config = dict(
    d_mlp=512,
    attn_scale=0.125,
    init_std_up=0.025,
    optimizer='muon_variant',
    final_lr_fraction=0.0,
    batch_tokens=32768,
    doc_mask=True,
)
Each number is 128 + 24 x the weight over the matrix's rms, rounded and kept within 0 to 255. Layers, rows and columns count from 0. Numbers have three digits each.

# q: layer 3 attention query, 128x128, rms 0.109, rows 0-19, columns 0-63
# k: layer 3 attention key, 128x128, rms 0.104, rows 0-19, columns 0-63
q0:149128125137084103120122117089174120118127109159140144121073100119099161122161177151176105157131116136145130137145144139126142128127069117092162144110126153124094131137158116154130145094124136
k0:145141119134177118150139104151136124157104116123085146164149175077125113113122096131135169170152106124142134149146119163106115150090125110110099132115088156127152168114116142092137092081115100
q1:120118118154171133149124126114123114118142095155087124111123159136162088113102120154153102152105113113152134096136179138149122118125120174133169101150139103162091125125152109181156121105086148
k1:131139150149138132111115178173105110105099131137136143114148108121145105161135130096137115133127098124136140119108110102103163153113160083111120126104119091124116097108160156157117144084100127
q2:149149122106126082131146108121083107159145126105136172128134101121124128115148160112125143081191137127111155145159132132160165110136106147147124121119128126145122128130076104127135126127161112
k2:076153126125125123131135123104100156070133119114087134130112151173119159117124125153125145102135137123129123146131143157130122159136137131138117146129091169143109129131128123085120120133089097
q3:152120121152146111140130118124101152178084115145100136139128114177093132122148117166148101129133099164114118118152071136130139145133101166101139092166114115116156142115113114119116146146110138
k3:144167163105138128165106114109136124094142132126103149120126136145100159089098115145114124164145139156150096118129150116149085120113126142170135158134117133109090137116139142139174105113118151
q4:140132152150113135126145092151146144091088116093127127148139112092153155150121123105154103128142088114141125126140150128153153104140143154118132154074086081102118145166100137081112161121130102
k4:124141097137160171104094102113111143148130119115107123147115131134129090108113109124136157114108116164104175129115104150121103137147111101114134075153114173145146121106134124180168130153141150
q5:117150086137129117101113125143117125163138092117116130168100099128138117144111081120156122145118141170120134110072097166118123123120110129100169131150124112149102139158107090101115165158190095
k5:105164110129117122155120074128104150129135094148099118092158147126118113102133102147093142121157142104097087095125149114120116147131144130146090148125117164139147152102122072163157107159128117
q6:159101137121134128117149089120115157123113091175149145101148157135179145152071109160127123157100148160112107151149102120125114099108146090168121129129121093129112177139113125151123128127126118
k6:161101097089132166170112137091135148135113149180137118109145071119129145140150128163132136134123128104109102112078103107095144099159147161068125124148139134142114105099108106120149120112155130
q7:122111121143128107119142097127100102119153113148169107122134107126137126133162129186166124130097107144136145166149098131124089137109151152083107143121131141117103108117134139120133113147139108
k7:104175158148150146181085085142110176153135124090085107103115145127104137177087121163152161121096119154136109113130136147133083118114135158166145097120145109162117098097100061127076144092113098
q8:122147127122126089116130081110140137116117154132144118103153127168136132117147145101153139092138148155140146127108149120115191127087141174144124165153121119151115160131130158157096145156108127
k8:109118096123135109085149156128120164131126146112093110138133116121108127159140142147149146141167128110168185146130103121131106154106132126121131144105162135148102157115110123109122106091146116
q9:139134144095121089138130122118133163134119139153138109076134097137117141150105135153145127129155081139158099123106097156137199119108112160091128114107157150120087113151110113099157141122128140
k9:111195127132098131152121122118132135144112125142135118154153132126065147129149114153120124129119139119141126107139135114109110105149157092094137133089123136120128136122101138143083106120115118
q10:138116080103151157137165128120130083136098112121132131110117153134110111126129114138118100129123147167183165162140115113138132115126131137136094110141126100105111119136093159104160167099143150
k10:132160178179142100131123106108164106159115118214121156109127140107114115139125118150129139142144169125123108108148148161132085145130162165115110106130118107139125093092160091103144171118108115
q11:120145151127124117127095141117091147100135117105155135162118160158128148119155098137133131122124134150129181112118129114137095135150128184131118089123145112151126079129105173139141115103123136
k11:122138140138167134106098162174109107166147147110135114106136109116114161131174098135120159088115129127138106112121127155144139168097174187116139086082114099094128116086173128118143143125138129
q12:150138113134095122105146154115116121128148159091155112112081153145118094170161151089132110078169124131095136154103114142142124122168132118091159107094141115136136089128123079112138128145168114
k12:100179127125161150163144140092121163146119068089146160125101113113080133147113116104123184112109092139109122110136140153150146133142117145138150125173120104132128168137137103112138157107149086
q13:114070123132108134119140130160116129114105128139123121175133122127114068118123141158172178095144180143120086140134085104148111151094123114115114123122131109142136148154140187127077176096118134
k13:093134159153160109130141078129089105145187109129105154085147131133110114140117165138123138136131149121133142128127093101113142159122106149109130122111177114084112108132118107118123104129133135
q14:124121141165170117120170138114136149154124134158135153142161126148112111160155102122149109147138124122132133079115099124149114093125069118114090099133180113108118127165104133141103164137122161
k14:158150145133103200108119105119133151137178111147170124101176110116124116109130146151080125160141165164123100138127184098092175113141147108132167154060114086098120128142133109084135094128155114
q15:126168136123130103174132144101093094126136150093139127102133138093121139124122126143127138105069126100130117123126165158177134107179112139130128099134130139132123100132127103083164155147078127
k15:165123159150100125133152123097162096127108084100147167107112128112088122140095096164125097167152133095109102126162150151128151124096119093154128117143110127132137152102132120156128128100100113
q16:142154142106078143125127122132132173115121152128169119131154150118132110098116146108133087166107148162100101116148134137132128156153145085096140124134119141108099150131106095096122113141121138
k16:125146103136155180123134106126138128161098085128099143126130121124118136121081110109157139183089126123072127141098101131182135101156117129126134184124118148137132154140121156099110114111099150
q17:131150124164113148150134164137129116123141127139140133153124078136150135125135096125065193129172177148153134129112119166104135145142126112125077148151130093084154081093140110110142123135137123
k17:143118135093112105051114150148129120136111104092125146143127119142140154139151137108083138166109129119122104128111149103133102187130106134126166099106136121108114139174122075140165130124176124
q18:117153122116118101100110115133109136163091140155157148164078132102105110117098110146101084134126111119138090158139149152182099116160129111102143098106133145113162135157136134148143160178148134
k18:119162107192122125131105107110107107150142102120108175096117117091149082123143123126147093122115167155096099157106151115129132137127104120150133125127115159135091135129093155167140123159136186
q19:127123152107124113112127106138128113101118125108125121134120109172156119124116152137097110162107159115140137129146130121099117142147099130113127149139137121133134144135152118118167112140160122
k19:127163126138110111098098106123143134142140105142128094130124100148149136115144115127137110127126130126121156111148096140106148131113136138131153113144149111136128122092137097149079118114137132